config.toml
n_layer = 10
d_model = 128
n_head = 2
n_kv_head = 2
head_dim = 64
d_mlp = 512
vocab_size = 657
activation = "relu"
norm = "rmsnorm"
norm_place = "pre"
norm_eps = 1e-05
positions = "rope"
rope_base = 10000.0
rope_fraction = 0.25
qk_norm = false
attn_scale = 0.125
bias = "all"
tie_embeddings = false
parallel_block = true
init = "normal"
init_std_qkv = 0.0453
init_std_o = 0.0
init_std_up = 0.0453
init_std_down = 0.0
optimizer = "muon_variant"
lr = 0.0074
beta1 = 0.95
weight_decay = 0.015
lr_head = 0.0229
grad_clip = 1.0
warmup_steps = 200
schedule = "wsd"
decay_fraction = 0.898
decay_shape = "linear"
final_lr_fraction = 0.0
batch_tokens = 16384
seq_len = 512
doc_mask = true
z_loss = 0.0001
train_tokens = 116800000
steps = 7129
dataset = "wikipedia_en"
Each number is 50 + 10 x the weight over the matrix's rms, rounded and kept within 0 to 99. Layers, rows and columns count from 0.

# up: layer 2 MLP up, 512x128, rms 0.236, rows 335-387, columns 0-63
# down: layer 2 MLP down (transposed), 512x128, rms 0.0947, rows 335-386, columns 0-63
up335:58 45 64 50 49 65 55 41 56 45 48 55 41 48 43 46 51 58 57 45 53 33 47 41 57 44 43 66 42 45 60 44 50 43 44 55 49 47 36 51 58 50 47 50 59 51 23 37 29 68 61 58 57 55 57 50 58 47 42 50 55 54 60 68
down335:57 65 32 45 41 62 52 55 59 63 42 46 54 54 40 42 33 58 41 57 51 51 56 34 73 64 39 43 74 48 64 63 46 65 59 49 56 37 65 73 43 40 40 36 45 24 24 57 45 52 30 53 53 38 40 75 42 46 39 53 38 56 59 50
up336:68 50 47 76 51 45 63 44 59 55 48 41 59 61 72 58 44 52 34 38 46 54 47 54 51 45 55 47 57 40 62 58 55 52 39 52 45 51 49 41 53 62 28 44 55 38 67 56 43 34 60 51 38 37 52 58 52 55 40 60 62 38 57 66
down336:43 63 25 66 52 77 43 60 53 38 55 38 41 46 58 68 47 41 37 73 44 69 23 52 61 52 38 71 42 26 66 49 65 46 53 42 50 62 42 28 48 46 42 49 51 26 42 74 57 27 70 67 44 40 73 75 62 49 29 27 44 50 57 34
up337:71 33 52 59 50 55 53 36 42 59 50 67 84 59 75 78 37 39 46 47 43 38 47 44 38 41 41 66 47 40 54 52 56 47 33 58 38 48 61 60 52 56 53 53 56 28 55 38 46 61 35 50 44 46 34 30 39 45 80 59 47 54 52 53
down337:44 52 50 54 51 57 49 49 47 49 58 52 46 50 51 49 50 54 54 48 52 52 49 55 51 44 55 50 56 48 51 56 46 50 53 43 53 51 54 47 48 51 49 47 46 51 51 42 50 44 46 41 50 54 55 56 57 49 49 55 51 48 49 49
up338:56 41 59 47 54 53 44 57 46 43 45 38 37 49 52 52 59 43 52 51 33 61 53 32 40 39 56 33 36 50 46 66 41 50 49 46 64 39 54 60 53 64 55 54 32 38 36 54 48 57 57 51 55 45 64 55 60 43 50 55 59 48 57 48
down338:48 30 46 57 58 36 69 58 40 51 27 68 40 47 38 46 46 49 35 46 45 59 59 54 63 71 44 39 42 42 67 48 37 27 60 30 46 37 62 63 48 45 38 43 35 35 35 50 29 55 61 62 48 63 34 40 31 47 44 77 37 59 37 44
up339:67 32 48 58 47 40 56 32 42 50 45 68 47 65 64 49 47 44 45 42 58 60 43 38 50 42 43 49 44 48 37 40 58 53 51 55 37 34 64 42 46 33 46 44 45 56 48 52 40 45 63 47 60 48 61 59 59 50 55 56 46 42 42 52
down339:46 58 39 56 37 46 67 52 48 51 41 46 63 52 49 50 30 52 44 59 59 52 49 45 37 49 52 42 43 42 52 56 40 40 52 44 49 50 47 44 35 65 49 65 24 52 53 57 42 49 36 54 44 41 61 53 61 44 59 46 67 53 59 40
up340:55 46 59 56 50 49 41 45 49 78 49 61 44 50 49 66 47 46 48 63 36 56 31 38 53 49 47 47 47 64 53 47 40 52 61 55 26 46 61 54 60 58 52 50 46 56 74 51 62 64 45 51 38 46 40 70 49 62 71 39 44 36 43 41
down340:54 68 40 42 42 53 40 73 47 42 40 73 71 66 21 43 53 47 31 25 48 48 56 39 42 53 52 50 60 48 42 48 62 52 78 42 35 44 42 46 41 52 35 29 39 45 52 59 48 45 69 48 45 31 33 49 66 60 68 54 50 60 76 36
up341:45 29 52 39 50 41 51 44 45 53 50 58 42 48 50 56 49 42 54 56 47 34 44 38 64 53 54 39 48 41 51 47 54 51 36 32 50 47 46 50 54 53 50 50 49 40 41 38 43 65 57 64 50 44 64 36 57 36 24 54 46 46 49 50
down341:47 30 74 23 66 69 32 51 62 37 60 49 43 34 42 54 59 81 78 63 19 58 39 75 44 52 75 57 36 59 65 37 21 38 47 52 72 72 53 42 50 73 28 38 54 31 53 50 62 50 73 41 34 51 33 47 56 68 46 60 36 66 51 48
up342:60 25 49 21 28 41 43 56 51 41 71 71 43 42 57 56 48 42 54 66 30 44 65 40 35 48 53 45 58 38 47 58 51 48 47 66 36 49 35 49 41 46 34 62 38 56 50 46 47 65 53 43 46 53 86 52 55 52 57 51 37 43 57 75
down342:73 64 39 41 37 53 46 21 25 58 57 57 34 40 43 50 03 29 49 37 39 79 49 29 59 19 12 41 59 18 68 50 38 46 56 70 53 38 47 29 45 26 50 34 58 65 33 86 61 54 44 86 52 67 60 65 80 70 84 45 56 34 46 37
up343:60 58 42 35 45 45 38 51 44 52 53 49 55 65 41 60 59 47 60 68 66 44 60 50 49 52 42 52 59 44 55 56 62 51 58 62 57 55 47 59 64 46 60 49 50 33 44 54 48 38 31 42 51 48 36 54 58 34 51 39 41 43 46 49
down343:28 51 47 54 61 76 44 65 59 40 47 36 64 35 38 53 25 47 65 26 60 40 38 57 50 52 43 32 62 54 32 27 31 47 54 49 22 43 24 43 53 48 55 39 43 37 66 55 64 36 55 46 68 56 68 64 38 74 50 50 57 55 43 52
up344:64 41 51 44 58 53 61 48 57 63 29 45 63 53 60 60 61 52 59 55 51 64 35 48 61 27 47 43 41 33 49 66 49 36 30 77 47 41 78 40 37 61 57 65 44 36 62 47 59 41 40 44 56 49 38 56 50 50 50 40 51 39 53 69
down344:52 48 51 48 49 51 50 48 51 50 49 49 49 51 53 51 48 51 49 50 50 50 51 51 51 49 47 50 49 51 49 51 48 53 50 50 48 51 51 52 51 50 47 48 50 52 50 51 49 51 49 52 52 48 50 49 53 52 48 51 50 50 48 49
up345:35 45 71 69 47 42 15 67 53 49 49 36 62 51 56 49 76 50 67 39 50 25 53 42 48 54 62 43 45 43 56 43 57 54 32 55 30 48 56 36 44 53 46 53 72 54 45 53 49 54 41 56 56 64 65 30 56 55 54 41 63 63 48 62
down345:51 56 43 43 47 42 53 49 49 48 54 46 48 50 46 51 46 49 47 52 53 48 52 51 49 54 42 48 48 48 51 45 54 49 57 56 54 50 57 49 56 51 50 47 46 49 48 50 57 54 49 41 54 41 44 57 51 51 60 45 56 51 49 55
up346:35 56 53 39 53 58 53 47 52 41 47 54 56 54 55 46 50 57 59 39 47 36 47 47 58 51 55 47 47 41 47 57 44 59 58 43 44 49 49 51 48 57 52 57 61 55 38 56 31 54 69 45 50 40 70 36 47 55 50 65 37 61 50 46
down346:47 35 50 40 44 39 59 47 25 63 60 23 76 44 34 40 24 37 24 61 65 49 45 41 17 52 31 23 39 32 36 49 35 44 52 51 62 27 54 26 41 43 28 48 30 59 56 98 62 56 42 39 42 71 37 74 54 63 57 33 70 55 36 42
up347:44 59 69 48 46 46 62 62 47 47 53 51 40 61 56 55 53 48 53 54 61 52 38 48 47 38 38 43 38 60 35 62 61 47 50 40 47 42 42 55 38 52 53 41 50 45 49 71 44 45 45 54 46 56 50 47 42 39 48 56 57 37 44 54
down347:63 65 65 38 64 45 72 45 54 51 61 54 37 51 56 50 44 51 57 48 62 54 36 40 41 61 44 35 47 40 54 49 26 30 49 31 60 48 50 46 38 51 50 43 31 48 43 37 53 41 56 39 53 62 32 70 31 24 55 31 49 58 62 42
up348:47 54 63 47 57 35 43 28 35 63 45 40 56 55 43 38 69 34 67 26 42 45 54 48 67 67 70 59 51 39 53 38 60 42 47 50 46 54 62 37 51 47 56 53 63 43 54 50 41 47 38 63 34 65 59 49 48 41 52 37 53 48 50 54
down348:47 50 45 57 47 49 55 48 52 49 47 49 47 54 50 50 40 44 49 51 52 51 53 52 43 50 54 46 52 46 50 54 52 41 51 53 45 49 39 50 53 52 50 47 49 56 52 54 53 43 50 51 57 58 56 47 47 52 53 43 42 50 52 48
up349:55 37 47 57 44 46 55 47 47 41 41 63 53 49 44 37 44 46 57 43 63 50 54 46 62 53 42 34 46 60 49 52 42 56 53 50 54 52 62 34 61 45 49 49 46 59 54 40 43 41 50 32 58 38 52 61 62 49 62 51 52 45 55 39
down349:35 52 53 28 45 53 38 38 46 57 34 45 64 29 53 59 49 51 30 72 53 45 64 57 50 50 29 26 55 36 40 47 51 53 28 52 33 38 25 40 61 65 60 49 66 39 44 62 61 42 56 56 42 47 53 52 51 51 68 66 83 48 55 50
up350:39 55 62 37 57 49 48 41 58 52 50 61 47 53 46 50 58 58 54 65 42 59 59 38 75 58 54 40 53 49 49 48 58 49 30 36 42 48 34 34 62 48 54 45 59 50 44 34 33 39 53 54 45 57 64 57 46 60 48 47 35 57 40 37
down350:66 65 44 25 16 50 71 51 60 61 57 61 51 33 40 46 24 48 41 41 92 32 43 54 38 56 54 39 43 15 34 46 57 44 38 13 48 35 23 70 44 82 40 56 42 30 56 83 55 48 37 44 44 21 48 47 36 53 67 58 45 52 32 37
up351:53 39 60 45 47 53 52 53 48 64 28 37 48 30 58 52 64 46 47 40 58 51 56 43 60 48 41 58 60 42 43 45 47 51 46 42 44 45 28 37 51 60 39 48 51 55 46 48 59 44 36 53 69 48 71 61 52 30 42 43 43 38 42 48
down351:41 38 53 49 49 38 78 38 41 45 53 91 22 44 54 30 54 42 50 31 47 52 57 31 52 69 39 40 38 42 64 43 37 50 67 55 63 36 64 50 53 59 45 65 60 50 83 49 35 69 39 69 54 67 73 74 51 34 42 54 48 64 69 50
up352:48 72 49 56 51 44 33 55 64 44 49 54 56 45 19 65 62 41 50 49 31 47 61 69 52 46 57 45 57 32 40 52 58 48 48 46 59 59 35 57 70 66 51 49 64 43 32 65 52 51 40 53 39 38 61 44 50 33 39 36 46 44 44 46
down352:42 52 50 55 37 38 59 53 57 54 58 49 63 48 37 46 41 40 46 41 44 43 52 52 45 27 35 50 41 64 63 41 62 53 52 28 39 65 44 51 53 45 42 55 39 49 61 29 57 43 38 35 60 54 56 48 55 60 37 59 28 62 47 67
up353:51 64 41 61 44 49 47 49 45 53 53 47 54 40 50 50 71 80 62 48 68 48 45 46 46 44 73 42 30 39 48 67 50 66 47 48 55 47 62 39 63 40 37 58 49 69 41 51 42 31 62 49 74 49 52 56 38 49 46 52 31 69 42 76
down353:49 46 51 49 48 46 49 47 54 47 47 49 54 52 49 53 52 50 50 55 47 47 51 47 54 50 47 49 51 51 48 50 49 47 51 52 53 48 49 46 52 48 51 54 48 45 51 50 51 54 49 50 48 48 54 52 51 50 49 49 51 51 59 48
up354:54 48 57 50 61 63 69 50 62 66 59 44 40 42 49 55 51 44 57 62 44 49 35 43 50 51 46 53 49 40 53 45 43 47 41 60 35 47 49 55 51 63 42 51 40 55 52 57 33 55 58 41 37 46 38 69 37 63 40 39 59 56 50 61
down354:36 62 47 56 32 46 57 58 67 53 68 50 55 63 33 42 49 40 41 37 55 65 50 78 33 57 60 57 39 51 43 45 42 42 58 60 42 34 54 36 58 52 55 64 55 46 48 44 50 38 47 61 44 69 44 53 45 45 62 52 59 62 68 64
up355:50 59 65 64 44 44 72 38 70 44 50 73 73 62 56 54 80 63 59 72 50 57 61 40 44 55 49 62 44 19 48 35 64 61 24 77 49 55 60 54 40 56 56 34 61 42 28 84 32 67 50 40 48 56 52 41 44 51 50 43 46 63 38 53
down355:49 48 53 49 46 54 50 53 49 51 49 50 53 47 47 52 46 49 51 48 54 51 45 54 52 51 51 52 54 52 54 46 50 50 51 53 48 51 54 50 55 48 45 54 48 48 53 44 51 51 49 50 52 47 51 54 51 50 48 56 52 55 55 50
up356:46 52 47 49 44 31 59 53 62 37 71 48 44 41 65 64 48 39 38 57 42 50 42 68 61 45 44 49 57 23 39 43 57 56 56 31 56 51 47 58 60 37 38 47 44 25 46 43 65 55 67 61 43 44 65 56 62 45 38 52 35 64 55 57
down356:56 64 32 53 39 48 58 72 45 54 47 62 49 51 66 44 40 54 48 49 62 51 38 57 60 47 54 34 18 40 71 36 68 53 57 49 66 54 44 65 45 40 56 64 50 57 55 63 49 46 64 65 63 36 47 49 72 52 21 51 37 42 28 46
up357:48 50 57 51 47 43 59 62 58 50 35 52 47 52 60 58 45 44 45 44 58 41 50 46 54 58 45 47 43 49 54 58 53 60 52 59 42 49 61 42 46 54 40 50 50 57 56 38 44 55 42 39 49 64 45 54 45 55 51 51 50 56 57 48
down357:41 61 23 50 11 26 44 42 66 53 44 69 45 51 67 44 66 27 54 48 51 49 62 42 26 32 32 79 50 48 56 66 58 50 61 51 48 42 39 54 49 29 61 54 39 70 50 45 64 47 27 60 68 53 55 52 43 53 49 54 68 34 66 44
up358:68 63 53 61 57 37 47 59 55 48 31 44 44 39 46 57 71 62 73 47 57 43 57 41 50 51 56 21 53 21 67 47 51 61 39 49 66 49 68 40 54 43 29 60 70 44 47 45 37 62 46 46 45 54 50 45 25 57 23 54 39 52 73 49
down358:43 47 48 49 49 48 53 52 53 55 53 50 50 55 46 54 55 57 47 49 52 53 46 49 50 53 48 46 45 51 50 50 50 51 48 49 49 54 50 50 45 50 54 53 46 53 53 46 51 47 53 46 49 48 52 47 48 53 47 53 49 53 47 49
up359:42 49 47 58 56 47 39 30 49 67 43 49 43 47 58 67 64 36 46 51 63 43 39 48 60 44 61 54 37 43 48 50 52 62 51 41 34 27 44 57 34 44 46 54 52 63 48 58 64 50 37 64 43 51 52 60 50 53 50 49 53 40 52 43
down359:61 56 65 67 56 54 50 75 59 71 37 60 52 29 53 52 43 53 42 37 17 26 42 40 48 38 34 36 48 49 47 42 49 57 43 49 62 44 65 49 43 40 56 44 49 45 57 37 54 65 41 54 61 60 47 38 53 38 49 52 67 47 66 49
up360:50 41 49 67 59 52 55 35 37 66 53 67 61 56 50 44 55 48 62 52 69 65 41 53 46 56 42 49 48 39 54 50 71 55 52 65 46 47 49 52 51 36 62 54 44 42 64 55 42 43 46 55 68 55 55 58 62 52 53 38 61 42 41 55
down360:51 57 55 47 40 53 45 59 57 63 63 52 44 32 49 66 43 44 40 62 67 30 63 73 45 42 46 25 62 48 54 24 82 57 51 37 55 43 56 25 53 67 44 67 39 46 43 22 40 41 35 28 47 36 65 51 68 47 38 50 57 46 49 30
up361:54 58 60 51 60 39 44 48 45 50 66 46 37 56 55 48 54 40 51 55 54 42 42 56 52 36 43 41 42 44 41 57 58 39 50 52 48 46 44 61 36 58 55 46 50 29 42 55 39 37 56 60 46 47 41 52 44 45 51 55 43 46 49 48
down361:58 42 50 37 58 52 53 28 38 40 49 44 50 55 84 47 40 52 45 56 32 68 54 29 47 52 47 50 37 08 59 39 47 52 48 41 42 59 40 53 32 45 44 69 66 44 44 62 54 39 46 41 47 53 47 63 32 36 35 51 44 46 42 50
up362:51 56 67 68 52 55 48 32 50 50 50 53 48 45 55 55 56 42 51 63 36 61 41 51 44 45 45 44 51 54 55 42 51 49 46 50 57 42 58 65 42 52 46 53 41 64 65 69 64 42 49 53 52 54 43 54 64 50 41 29 51 61 46 66
down362:45 67 46 49 43 65 29 36 49 23 41 50 39 46 50 44 45 49 73 40 35 53 53 47 52 54 36 56 57 48 29 50 43 44 38 46 39 50 48 52 32 53 56 53 48 48 55 53 47 46 56 59 42 38 56 63 61 52 51 47 56 64 42 33
up363:49 51 66 60 56 53 71 57 55 46 48 46 46 50 51 34 52 64 58 53 58 55 29 59 51 57 63 48 51 46 60 53 53 54 57 56 38 56 47 35 63 53 22 45 49 57 55 41 50 32 40 43 57 47 56 58 47 62 39 59 48 61 49 42
down363:51 54 58 59 58 54 39 53 38 37 70 49 61 52 67 58 52 64 51 47 54 67 83 43 47 28 67 37 62 40 82 50 42 45 32 59 41 71 32 44 36 51 37 58 50 29 57 44 49 27 55 39 38 47 51 73 69 43 25 49 55 58 41 38
up364:57 54 50 64 56 51 40 54 59 53 49 58 64 66 52 51 50 55 55 50 52 49 51 53 54 62 50 54 37 49 53 38 43 57 52 51 43 41 63 41 48 50 63 58 44 48 65 45 50 47 45 40 48 54 52 47 57 50 54 48 47 56 41 59
down364:40 47 45 59 38 55 45 50 57 43 63 44 47 59 49 36 35 49 56 50 61 52 58 51 38 45 51 51 35 40 59 46 42 49 62 37 50 49 51 52 56 60 55 49 38 47 46 47 65 52 48 44 40 71 55 52 51 60 57 60 48 43 52 60
up365:48 56 57 31 57 48 41 50 65 42 53 42 52 54 42 62 62 41 61 49 47 39 61 39 40 44 44 42 42 38 60 66 62 47 48 54 64 51 50 51 52 51 45 45 59 38 41 59 42 52 48 39 54 44 48 42 59 58 44 58 44 47 52 50
down365:32 49 54 59 55 46 56 39 49 46 42 60 52 38 38 60 48 64 48 54 44 64 56 57 57 41 38 44 53 65 60 51 45 58 54 65 57 59 60 45 72 61 35 56 45 66 78 17 54 77 62 58 56 31 54 57 50 60 58 68 83 60 63 46
up366:63 61 42 44 55 50 73 53 51 55 52 56 54 72 41 32 60 60 54 55 49 50 43 51 47 46 56 48 44 30 50 36 54 50 40 50 43 41 42 55 39 53 54 49 62 46 52 61 51 49 47 46 62 54 39 47 45 52 33 38 56 51 65 54
down366:55 54 62 61 63 71 34 43 71 57 56 56 43 40 16 47 28 48 51 54 64 50 67 40 30 73 17 50 30 54 53 44 61 36 42 57 66 41 66 53 67 69 45 49 76 47 54 63 57 50 49 41 33 63 64 50 57 43 46 52 58 61 53 44
up367:58 47 52 52 48 32 44 45 49 51 55 48 60 38 53 53 52 52 52 51 49 41 58 33 48 59 62 58 47 50 69 42 53 57 42 44 45 41 49 36 32 61 39 48 50 59 43 62 42 59 59 55 51 50 65 47 62 64 67 59 40 66 46 41
down367:39 34 47 58 23 40 49 50 65 43 34 49 64 62 47 54 35 58 37 55 42 52 61 57 65 33 47 68 44 54 40 60 58 25 52 57 49 47 58 52 73 55 68 59 49 68 36 34 58 56 56 59 42 42 41 48 45 55 42 51 63 54 50 33
up368:58 45 48 53 54 35 64 47 37 54 57 64 53 50 51 65 47 48 48 56 59 37 51 52 66 51 56 47 42 48 58 50 65 46 36 55 42 53 52 58 66 55 56 44 48 46 42 57 47 36 51 48 54 50 45 53 58 50 46 47 46 43 57 52
down368:39 52 07 61 33 49 52 48 41 35 50 58 26 52 59 30 29 47 54 61 52 63 52 41 53 45 42 56 77 66 41 64 77 27 37 43 53 48 37 45 64 51 40 65 34 29 38 51 36 49 43 31 39 35 68 64 65 43 57 46 39 64 47 32
up369:70 58 57 52 63 40 40 38 44 42 59 60 50 55 42 40 48 54 23 66 45 27 60 32 55 47 49 58 39 58 44 59 57 39 68 74 46 70 49 44 39 33 40 73 28 31 47 60 53 54 43 41 40 69 38 41 51 32 45 35 41 53 36 63
down369:43 51 51 54 48 50 56 45 50 48 52 51 51 54 50 45 51 52 59 48 48 52 52 46 50 53 48 47 50 49 51 50 50 46 50 51 55 51 44 52 51 49 48 42 53 52 51 50 52 46 51 44 51 46 51 52 48 50 53 57 53 56 49 50
up370:57 56 44 55 65 52 36 53 57 44 52 50 57 49 52 50 49 66 61 50 41 61 44 45 75 44 55 64 44 49 44 51 50 56 38 60 48 61 44 40 50 47 42 60 49 36 61 53 50 61 48 42 62 60 53 30 49 42 47 49 34 57 59 55
down370:47 51 48 48 46 51 51 50 54 50 51 50 52 51 48 54 52 49 51 48 53 49 49 49 51 50 49 52 51 52 50 49 45 50 49 48 51 50 55 47 50 55 45 50 51 51 48 54 51 49 48 53 51 46 50 49 49 50 51 51 53 49 56 51
up371:61 46 48 50 52 44 58 52 39 50 61 54 68 68 61 45 52 80 63 56 52 44 42 49 37 26 58 50 59 42 61 32 39 46 21 43 31 55 50 59 41 54 38 56 43 46 49 72 47 49 40 44 53 55 49 48 59 59 49 56 39 57 55 76
down371:54 44 51 53 49 44 47 44 46 52 47 50 51 48 50 56 42 52 47 45 49 48 54 50 54 49 46 54 48 49 48 52 49 48 52 49 47 51 50 49 50 48 43 46 51 54 49 44 55 49 50 51 47 59 49 55 49 50 51 52 50 51 49 50
up372:74 32 45 43 45 51 44 63 47 42 44 56 51 42 54 39 46 34 66 53 44 47 55 53 45 49 50 45 51 50 68 54 67 58 51 51 58 57 51 56 60 59 36 66 60 45 43 52 40 63 67 42 44 47 40 37 60 31 51 42 42 49 48 45
down372:50 45 57 56 59 38 68 26 42 34 55 61 57 50 36 51 27 67 65 54 31 57 38 52 64 65 59 48 54 38 48 33 38 78 22 61 75 60 38 48 68 44 63 33 28 69 60 48 44 35 61 76 51 57 56 42 37 63 57 48 51 43 52 56
up373:68 44 50 61 54 46 63 45 65 68 47 53 50 58 46 44 42 38 38 47 43 45 40 50 64 70 56 62 45 48 60 48 61 51 38 60 33 47 53 42 48 61 37 62 40 44 58 56 43 33 57 61 54 45 44 55 47 57 38 53 41 52 50 50
down373:47 67 42 56 59 74 48 40 38 60 55 48 45 56 57 69 61 39 42 52 51 69 35 75 54 78 42 68 60 63 42 56 63 47 91 24 55 67 46 14 33 50 37 50 38 22 28 50 49 44 84 52 46 33 61 70 55 36 59 46 60 22 53 57
up374:58 69 54 48 39 63 41 51 47 40 45 49 30 60 62 54 55 51 48 58 56 64 42 53 58 44 66 64 45 57 46 48 34 49 53 62 50 57 51 57 53 55 52 58 46 55 38 56 64 53 40 50 48 52 22 65 49 45 36 37 49 38 46 57
down374:56 37 44 20 30 68 34 30 46 67 61 78 56 57 67 54 50 69 36 31 62 60 64 15 59 40 51 22 57 52 43 39 39 50 44 18 51 42 59 44 38 64 53 36 35 56 42 52 43 47 46 33 51 29 55 48 46 31 71 63 36 47 65 67
up375:50 49 46 40 59 62 51 50 59 56 38 42 36 59 31 49 56 60 65 39 47 56 27 61 36 47 69 51 50 47 64 53 18 71 52 51 45 65 61 42 48 44 57 27 19 68 60 54 57 50 44 57 55 30 60 66 48 45 65 56 56 40 56 42
down375:50 49 37 40 44 38 51 56 51 61 51 55 49 50 48 45 57 49 35 54 45 46 60 56 53 50 45 49 53 54 52 45 55 49 43 60 40 42 53 64 48 60 48 46 55 46 49 43 44 53 53 50 47 54 51 37 51 54 53 51 50 54 49 52
up376:71 56 45 54 61 55 46 63 63 60 39 48 63 53 60 38 57 58 64 45 45 55 55 67 63 45 40 41 49 47 32 50 51 47 38 63 66 54 64 62 55 39 39 55 43 53 38 49 33 40 48 59 57 59 50 48 38 54 40 56 44 35 31 56
down376:51 51 44 46 52 47 52 46 52 50 52 46 50 48 47 50 52 50 50 52 49 49 51 48 46 52 50 52 49 51 49 49 47 48 54 49 50 47 48 51 51 52 46 48 48 50 54 52 49 51 50 50 50 46 48 47 48 47 54 48 52 50 49 48
up377:58 52 52 60 53 36 54 50 47 28 38 44 56 54 60 67 89 60 56 76 59 48 59 37 58 45 46 42 48 62 43 63 43 33 41 54 54 53 55 68 41 45 39 59 56 41 48 53 66 52 37 54 43 59 56 28 54 59 47 53 65 46 42 24
down377:55 51 49 42 49 43 55 48 54 51 59 50 49 46 44 48 50 49 47 52 53 52 48 51 46 51 56 55 50 51 41 48 59 46 47 50 50 46 45 51 56 48 54 42 57 53 44 50 48 39 55 50 51 50 52 56 46 50 49 49 57 46 50 51
up378:44 65 63 60 63 62 49 54 53 60 60 53 58 65 43 50 46 59 51 55 51 54 38 48 52 43 42 52 39 45 48 61 46 57 57 52 59 52 53 55 48 52 46 47 45 32 51 65 53 41 47 60 51 64 38 56 58 45 54 50 60 48 35 50
down378:60 34 49 43 52 56 51 40 52 49 49 58 52 46 35 58 61 48 54 37 50 52 43 33 52 57 39 54 38 64 54 26 48 37 29 53 60 56 34 23 28 68 80 52 31 49 51 58 40 51 72 50 30 40 31 47 52 36 63 58 49 60 59 49
up379:62 44 40 48 58 44 49 53 44 58 45 75 60 42 37 43 37 56 46 53 54 75 61 45 44 42 43 53 45 61 46 53 52 53 39 63 57 58 52 45 53 45 43 51 32 46 50 59 39 49 34 52 55 51 55 51 58 53 53 58 62 48 46 53
down379:46 45 68 54 47 64 58 40 51 63 49 55 39 56 40 33 24 58 32 53 44 49 35 51 49 43 51 54 48 30 65 32 51 34 69 58 43 57 46 55 75 27 56 38 41 82 58 55 31 42 64 60 48 34 54 61 50 65 47 38 31 56 45 42
up380:57 48 52 67 52 42 51 49 57 49 56 55 48 58 40 52 57 48 50 55 49 57 53 53 42 51 51 35 59 52 55 43 43 55 43 64 47 53 55 44 53 58 47 55 44 45 47 59 49 45 48 46 47 58 54 55 61 50 52 46 52 48 49 56
down380:52 38 55 49 58 53 54 42 47 53 45 42 51 62 45 43 47 36 42 48 53 49 53 61 47 63 52 48 52 49 56 49 41 57 53 57 57 44 45 53 57 52 65 48 45 57 55 47 64 53 55 58 51 49 50 52 51 44 47 44 59 48 54 51
up381:54 44 47 49 76 41 59 46 57 30 43 50 45 50 43 40 69 51 39 66 42 43 59 43 50 27 51 48 24 72 49 57 42 45 32 72 44 65 56 62 55 45 31 35 55 46 57 35 69 43 64 34 37 62 50 55 61 39 62 54 35 34 52 73
down381:50 52 53 50 52 47 55 48 49 48 51 51 47 51 44 49 47 52 47 56 56 49 47 50 52 45 49 48 50 51 45 49 48 49 53 51 48 53 51 52 47 51 49 50 46 53 48 48 50 55 53 51 48 52 45 49 50 51 50 50 49 50 50 46
up382:53 56 47 45 61 67 49 52 41 60 49 44 43 44 49 50 51 49 48 43 40 45 44 42 56 58 56 64 48 51 48 54 51 56 46 44 54 39 52 59 46 52 46 62 53 67 54 60 58 55 50 51 41 60 40 46 47 52 45 56 58 55 57 53
down382:50 56 50 46 56 55 49 52 45 54 46 49 58 57 57 56 46 50 42 42 56 52 53 52 50 52 42 60 41 47 52 47 64 56 51 50 54 45 45 50 60 43 45 54 54 57 51 47 62 55 61 41 61 43 47 50 49 51 48 59 57 57 47 41
up383:58 52 60 66 53 56 65 34 51 68 66 46 38 50 38 43 64 48 48 50 47 62 49 57 67 56 48 54 50 51 48 50 58 44 44 44 52 44 57 41 46 52 48 37 44 33 45 62 46 47 45 68 58 52 56 66 55 44 48 54 49 56 47 53
down383:57 51 42 52 64 65 48 54 29 55 55 60 43 51 53 58 34 62 48 40 65 27 33 58 50 65 58 41 62 46 42 37 46 74 38 40 67 65 52 68 30 45 43 57 41 39 38 61 43 40 40 40 42 34 36 49 40 42 30 54 44 54 53 37
up384:56 41 50 66 47 61 42 48 47 44 49 56 48 68 38 36 50 51 36 39 57 47 52 55 48 66 62 54 38 47 48 34 33 61 52 47 57 52 59 37 62 37 51 49 59 51 65 39 50 52 54 54 47 56 57 62 55 52 42 60 53 53 64 46
down384:52 39 27 50 57 59 53 57 28 47 41 49 43 38 51 61 44 63 42 22 60 46 36 47 44 46 38 75 68 38 67 59 41 56 42 54 41 50 47 50 41 58 42 21 36 59 64 62 51 58 24 58 54 47 43 65 73 54 25 49 51 22 42 57
up385:56 43 60 50 55 48 42 52 62 34 65 39 71 68 31 45 64 56 58 47 50 53 59 17 53 48 35 62 50 55 53 45 55 58 46 71 45 43 63 41 43 51 39 69 40 63 45 58 49 39 49 48 43 63 49 36 71 50 49 49 31 54 53 54
down385:50 55 47 47 44 50 48 46 53 49 51 50 51 52 51 49 50 52 51 55 56 44 48 51 47 52 52 50 51 49 53 49 46 48 50 50 56 42 47 48 55 53 49 54 49 46 47 51 54 45 50 52 51 45 49 50 56 47 49 49 53 49 51 49
up386:42 50 52 58 64 62 59 51 51 57 38 53 61 51 52 40 58 42 43 47 47 45 55 49 39 43 57 43 53 56 47 59 45 60 48 54 51 47 63 42 51 40 52 52 56 56 46 56 55 47 37 71 55 63 51 51 44 44 54 42 52 42 56 42
down386:51 48 19 48 57 40 45 53 48 46 52 45 51 78 66 32 24 43 43 58 65 57 54 41 56 73 37 54 48 53 66 27 52 50 55 43 51 47 52 36 60 52 52 43 52 70 57 45 60 52 40 61 58 37 42 63 49 60 47 20 46 65 32 40
up387:46 35 45 52 68 51 53 60 59 50 52 52 46 59 69 39 35 47 53 45 72 39 56 29 51 46 55 56 39 49 32 48 71 38 39 63 51 41 48 56 47 45 57 44 45 62 57 40 46 50 52 47 42 61 53 48 48 47 61 44 49 48 49 59